Each number is 500 + 50 x the weight over its row's rms, rounded and kept within 0 to 999. Layers, rows and columns count from 0. Numbers have three digits each. The size before them is the row's rms in percent of the matrix's.

# gate: layer 8 MLP gate, 512x128, rms 0.0797, rows 106-122, columns 0-127
# up: layer 8 MLP up, 512x128, rms 0.0702, rows 106-121, columns 0-127
# down: layer 8 MLP down (transposed), 512x128, rms 0.0668, rows 106-121, columns 0-127
gate106 103:473466409397447462471475451431508493422445545592529480578532535466513482535544402408420453496519584507449522507385507549535457480509517588518539467451553540628459491510492613549566463550533573439488550489564475541542542501590481518553450496510504493561544503498423582571510494521504580479473466523484514555517428507415542460530524548531599486561471547486506596391485465495531487493526
up106 104:492535462527479474485465443414485542541451549495488522603514561516433417591460429461464501440432561399532479508505530497560489442456514502445488593474568522533558468513366510539580457436478507560530528510503513554434545434543493452532429463604425418432583473475494523429481580490476424503512444448527506430471522597507590519473567542557493511460505463515463489422530435515446571411542
down106 105:555468593504548502436422519521463472450494462451492427541475553521577534454539516480458464464549487551427569527531570483574545448437449454404467473484458513476568450513398549474601501442455471437516540459465477486494577564551566546524528542586515442522459515455505520491428493516505479518483458462458396577541577493459542472524435497423404436430475507510384429520531490509425582371516
gate107 106:535471472509479507512506448523540519506497515500529449555481554457563494510418534511497508464514531442474416547471538465445483432495475448502468427502519465523549492446546603531590405530526552537456491578560498491596458446578463480486469602446531582550482486454516522606536436476561434542460500471368539508475500422432447489634523547467408461452411561488476534598511444399427428535506
up107 103:498506446543481475481520444585455515499515544446455514431423450560495485534492420570561446490514488507484495622569482484533487449569493517493543497529545485459422497457483531520514518547434496654517581432455492452499404458454494536592496566479514400428527491572470501564402451482499470382514538472481540489608578468471431515592488617495569409503447584489508527475515484504460477460551
down107 107:506558430572439561534484486533467543486556536440534551577570485550475455518450570442508576516517502591499516557502444528510500522439497529504553506466527462512522543472499533600597522565462540483498506585518485406522457593626451521567524464556525507431449505497416487436534427472569494447505431415470526519503493471508367496536486464615494485585492501529458507524377376575445502480493
gate108 101:472454514498435452535566459477472536466531533517465367489491516577428499517528471525548523478419585516467474540555554523440414545495410534394417482411467493571496474495500528614546469538366549488512467494511478541578485472587512442523460497534449481525420450469461355416570540535497519528474487440479579507501508511558521622528459565465470509498558485402538501468555475452440499494465
up108 103:482464541510561511580452448412434468531565481495468392509437469494435447488522411481537462527523475509502501555579576496534504482524511547458375522562458550523523446499567455437559489488509599520516421464525450451570450540489548519473593550465562468456489468532535483416484619497506519578500569465468619558427427495409466465453473494494549524452453390507621481560536474455512522494537
down108 105:470529458579421485533483475475506569487545564473538514524476485467452474539498383468456500516547499548521402480440565545512484425459433652477461645566486506488576549502496532463568509483469435504517439554498548493426500556505533636474558538531575572537475409525483493480493579484537450529470534469432494466459460553526461489496502459509542423467405510386546551527535423509534535556592
gate109 105:539401460539503518605486505527546445475512449392508461424553428539459565461501466528476553474470551590408506436473564470461440536464467523546514417595520507495506419503462536512524572515479516474451520489458598475481475561495574525454471631526556498592472431446535487431521489525513494537504529480467434493446483438375525558519436435459506618442457533490482496537584554481438586457550
up109 111:506533489463412413544475496470610408569445556535535591497437558480576416473412427465442530500522437446532548587561458460499532531543523502475475531498495495555446567517538550456485492517571569622560546478484494538493492461464482552577458429569459436471492604562441566506518452474610476491472481581572544479372548518466466489499516486534513492499517445552549492506502578515495443499598
down109 105:633490452593568529550476472436441413524572482491417560588536507507543490404536497494457496477498516496489470605489559476468489445574503502465438420541444431501475525444490588521444494594467470596480472513490468561491503484539580558487524464514446497504468512629489370489611490456550441533546586464463477542505500448519554480478508499536476522492459464556483467513566591559388556489527
gate110 095:427441485502403590501518512491676473477444538453523408504579583526453497608436535497491494442495499455514545450551496552548538465540421517505547494464458491468518470541422553498509526456535518495502462543537540524542397490510530643555562540447459447431523452489497450574563457506633510491399486609490475540435530411491536535442446468486467438534512468491427505488514494453463480522504
up110 097:505599481507405538495595574482439433465483435460478482547485544485527485604494558496449577488531435449550535465528523525427524449502477511479552493451502486500489465586434507515501478559509454539556612491564432544517531526493473562477397529548577466517557513389431455488523514456419525515461516498483552454482354590441542544583562577516517576404526540561518411458536460498518510574512
down110 095:495492475473456474501593479469541518511493500526505534463482530489588550468460513535527562429569487486578570478525488572356522531508409491640473547491531438445464567432514590485482476457534553487502469539456573535498401461534522517496448462536397446497472512545493574576436534492486593478486390454494518483490501395531565440450493503642474549583522477489410499413507487418475477490471
gate111 104:430498462512526460541492489451561491460490448527565567469451499536485562513489445442402527471510552468458536553440493477483385569516429534540478518486470527475526496478499586647527539481550499605459408380567556536511542546510470523580491550504490406537514538440508497522500551564539525499524591518495563534471516502477631517413514527523486483568436537489499620468549649449500556488471
up111 096:530482506510473513515519541511523458544508474459530382419505472603566490510500453505556459489466449540496496447642398491522574427514564423445378389470390528514491436614432467434455505517455491437500552562464511462511476479542445525443565440465495504591471411465496513432516401519461477568458457517471456482524519498572465433499449496435474444493499391513446437497458461521473486535530
down111 093:485505435457493450517567508518615511481469521574582431418492504530590490508553458505494475499533551586465503481536409456518473441514553518540494407488548547498456449532488499548424527538484567490562475530558474450426555529555522667436532470504431492517479453399510441538524506581514435588471499558475456427517513380564447502427495495499411517482437425438462493446526567512418561554502
gate112 106:528554418511494463585533474579460454418461473435450513443463452589554522498576485514485528544540449483523457496404496540570496528514572497392603457537592543573434524431496464542401531642473521607532467517406487505578500466502489472538486529503456506570532510509482464538457487509499478449513436482513583481571537468459526600535524511573459434478538542540543372490455533553517463544555
up112 102:518570516558458521497463530521422501495571556497446473487486428534449514686475477496486492488441457479596537613514507509555569553484489544452525550453535526559394557469572561473528531467457477484576450520466533544560551481605520520572543543610619460474486443482534443436469506570469526568499437523537491519569526462452488442466505478522531463526527485528503561470407474447440403447572
down112 106:545558463493517464407456546508559499490496557534584505507585478477509479574487470603532589464478555438543530541464477438503473446481571479556475531596510403554492463556527396422529552401559478504457502496489543575483504517470547508394439486506484516470509539580571549459533421593452417483432540480496452477481421408517480452466407394525485515551568451584468478480516449502455528502588
gate113 109:534454517531449520540481642552540420574494480460447505515627516503486574469547520459497467468523481499455524490483535538453522517508490464467549450537573615441453462457536491491533525527549564564414526466582581458504550528469455516508413554598476502474523512471482457462560370528485499427426506527502441584489458510485553668459546421494468539525482459494468439498576579509484601509548
up113 103:528474510559408594490443516405459571464586503484513553571483579490471430514512544434455535526469499468495500466428609560428551473568462481492436516481476465502483492551477572504547573479569510470532458482439444505471424554444577500614601477388526474478463505517441594580517492536537473464484569445469498461488480442505430472603611522492530408431509524517506535575479473444534438562504
down113 103:524465519479535429493616501514433487498388522555501512448555465487492521533408511434408491461500411457454567493478556536329509490515483488424392413495461509505505611550430545488472452566530458527512519603523552534510510515478434541447413425550384503489504365529501439507617503499513569522476491546557491527441487485487480484490430475554436520504528492541476473536543489533451498462468
gate114 096:539533478456464495444460542524506502459537511420568493491553419574455447535509515505499431462361495441634551510438471546521547619464478580496622558462645574592476434536470494495552497542550458484480451502495531464520434496537492491499535552392445570525459503487506495429513398536530443502416485504493594527477489524499501530568551536490533511478512534549492493456548567488469416585554
up114 096:561553464448562605463459516550518547532569585495524495461447526389480593502462552459466424454486495460493439480464427520504467518506448461541445546579550520470479539535470555511517505443501412572522452472493545538449487443517505384479479476495388472468577443516436463535432408525499400410435527434569505467519565571473551497436458537528609509478464473531555482561527513569574437491586
down114 096:440430467505623563497453475497523591542460442622499459538526530489493491481493565526440505504469528541567444419456443391572473455542556439547501407486433444491474453485502555520612420445584493439554581496520431457616535439467491467505535403458510560530502555496490467550623495534573524500526572501577428525487495511487468507520406571529495450470436508472503521518546484460523518478553
gate115 102:529474477564477511543482527447517499486532451531575490477443550457469408557625521533520476477441477562533535524481437534576453481461431516438560463488476477480485555455435509524557527454402489507484546502453564549515344485552517596534550482447540520548424529399505403525515596485485574488504555586476569510510513506621515561489477573535498435551500572488512561519544612491462552481603
up115 105:399522459483466522527512473569504555521497543489533484467498532553552555479480512503503519467525423436561502572587459527487490401535544509498470426446491481551587563510580463548378507594548621451491495557579502461548624447522517376556478554562503496432455556569449492465622444601534484500513487449562424496496431550465479555530566531511474581444516494490542469519479480528506443559472
down115 102:524480457513432561608523500552518522487493477463570560484469546493531448453415512579510548518538430477570444583560582411530550537416550545500478424463548510453474507532446498487495517562445576493494607463531551525492416547494455534546526492562509534505439499464494411464521515513421300420461518493519531497533531483514513533547455564365449417565446477512594542483493489528494532488466
gate116 092:508469497536474445483591474399546487504403489567576551498543558505528434476481492421534526348566533463533477552588456477533493608469543518506530604545549488503458499560518537496504416419492556435507441551499498568572518551567566538421402479457460460429586571411430598479502492496471487496513502476490522518479449614460552447531555513489477411538484453496509568513490462472457470545515
up116 094:494445496455553555439494450561566447469553557497536557483417523444467496440549536549555571450543439396513446518497477555500491598515477466469458542592449506393460617615470522532433483478542498508489465489417483524498528517435556517530493516493505493539551537541514483445538458556558522508475543475481539428393612489457563520532466471668510524538492547520567476502602493429489419529557
down116 100:487538516460507471457401516430496626551429524566511550445484508488517473553465484556493483432430492492461510566512481401464482430523505508530532539494542356525481569538536516482570478441523478460472472480533502535601433508483490487448465550450553508516460605514539555492627535463534559465605474557603540479549450598566556414530508508565600545500510497511526553437476408471524455585525
gate117 114:578413486473455496494519494484495537480567499390502563502449469525535464460498537590415496507400510500497390502401499424483403469487488490451480501478505445378481494584458570521530444541471509592475489393395667542499397536541438444536515506574461482487476493538438476499521534546489495570480441571419509420494478459499543563482545537494457488487487474539522543511455506384471509473505
up117 109:518467453485467502407628477470487478490539436448464590462507486519528391518487635596504496515449454447491464466429445529497450477499460502514482460540502494426521523611466568479453483541399491453498552496381568498466428464491481487490527441457408500408547489516444466486505546545393541576491440490469574416525495505576483568459544543617508481619481504518453531479526520482460449529465
down117 105:486540547538507560530517592445524437482484487553479385511489505498551488581536461502506468605516529446466475595468470549523432521518515583479525440455508510468549514470611449485384549486558474413491415507505356444502486477504487475385486484480552568508451499478536625575550498543445513509447463450508525549496594433476528523475464606401508465523545496501506545404548487552525495569435
gate118 096:454367478537405513497524476444479468482513588534509538398492432459521453523553466496408508492476550408472588468426492462462441514455426559444496482493454418497417464479471544483593530541548586605464529496536460508568404472432497465517488507614498509466520509414471394495591489556413514449514499517532533480457441453460513507478492526526485543520506519551539487468561584497365470568478
up118 102:606516447505556627492521562543499528541529522526513491449486506445473506525448551516512436463590540488461456594405565586567466484456395527431493468515508521489547565457468536486550390523453438465470510561497547595500520484515457503466543561494542510427427567542459511518498428526555488475553473525483559492463454567500503487493472501484571474602415614531444490670463510462588460499508
down118 100:542446497568601487486489493459502500469486498448407527516423473391504548482480489462603431524515535542524544487520473467526494564480485456466430480570567525483525454470510585455501466426488456453512389495516517474498470427498522490427538584491547624487434444421510543494458459445473508446484533545538467502485589430542514588441414564503543414497412584567435633525528522500603484557472
gate119 091:462449528571517500467547451524416513580517481466544413609455508437537524538490506533423426421516494383440501525500485518528549445570494460505482404449454463463532560517450489560449549520504440524491501502468484554609511535499517517525433433511410548451601471477494584534476549554596461530526526445435559486482562514483401411491520431459435486443432488537565510501477375442470443421459
up119 097:548455478466492437514439470527512510557527475489548391551590512470542495550402482464497478484502580497557465580522453431526508512587455443477485468495544524442487585446532524457484458528448485529463487555412454568577430433519470444477453462588536525401508531515535577480516484461543443471553562444426335521481593417415497504450525481529422462480488651468481536480474527465490474559508
down119 095:400482461554518506502483467466523498488515511351507459400518572518493493536513522431415499554492492496641543489482549525477481428525512599470503492489536547559495499570491520491557461494544481457448507411637465440414494541512565520476568471431588495530496434529457363541544544606537528608516425492505564476517509484527487538577556534505538531402497461534572428478528562513532496505525
gate120 103:443487447439439465621529484511547495502424489476596466504573540587440437444453505497542534479444456417444502399467510479440483489488466498553398408553489426567546440532506471553500464504475542518425427484498547460571448498544521523544420584446539449598531552556455464514495518453499486530444471480451504537473483448539461473492500484555465462410445393335525527437450559529504493483551
up120 101:613461513527541547489492540503412424516481498602459485449385500399552577518542494541472399512458501558540432578545503422518483583504509479487507558479532593491508565432418474469516588460548570562534502444404548539414598489518438519513588444580499515515465519438585469484507570606469521511492499561521552488491489529441558533487459547469503523574513519564532430528462463491510471561441
down120 095:544383453512491504613510554475511434517470477526528481476471535542443428464483501440487480538446481531408428500574494495415473504488600466570444433421539574512539504521424500533554419554494552562455486482527574492534552536481527452565531482457473516524467526462504382493433538535424475540433462552483586416414479567461575444503437509517518496497471485385500551492445497509490390616577
gate121 105:502402467383488492498405431563409528514494513462469471514452505449563458445533414449491547417564502474498432537482503495528484505501435448444471528547479522427399540548485509504521615614561494507461465473472507567444560467597552481520513520552526449480471495532462443547608508491515477359541503456592576502528488452463561490516441568502542460543457454491453493464443472383502450433562
up121 101:536493538509560570492545492563400496496467680472440484507549386465595594451466509535624437519463511578501505524531501428472452498551499509456554484516527481470511544438499504489546543506542476560479453515540438509465444461604492476487536451529499470503532473457557492466502535458507443586497417548478462558545544446514419497460473462551598576383472412500462462495473555492477458429390
down121 101:494466421498515452606493542508397556454529519477427502468449499487613440587505567505529586546499521589548467448479463499495404577538547488475479475606474521530546428485616511486532442556476382597494517491510558491524501518533546449493483317567495513574446475490545469507523512522446476522506454477538467502471486498484540455458530485516412509461451434463476593499519398509530527595523
gate122 087:518474537406562444527608563504538503414495581492515550464529427543486520513468417491466551508566572590528598454469502475442495461427571513559491506518494489607569508522486464426628489495582483509488454530535535533485497464522357476486476509474581487571525435595420615495546489522521556480467461564553540558546442474504451522528463466534528555494525537425504378457521431490501476513532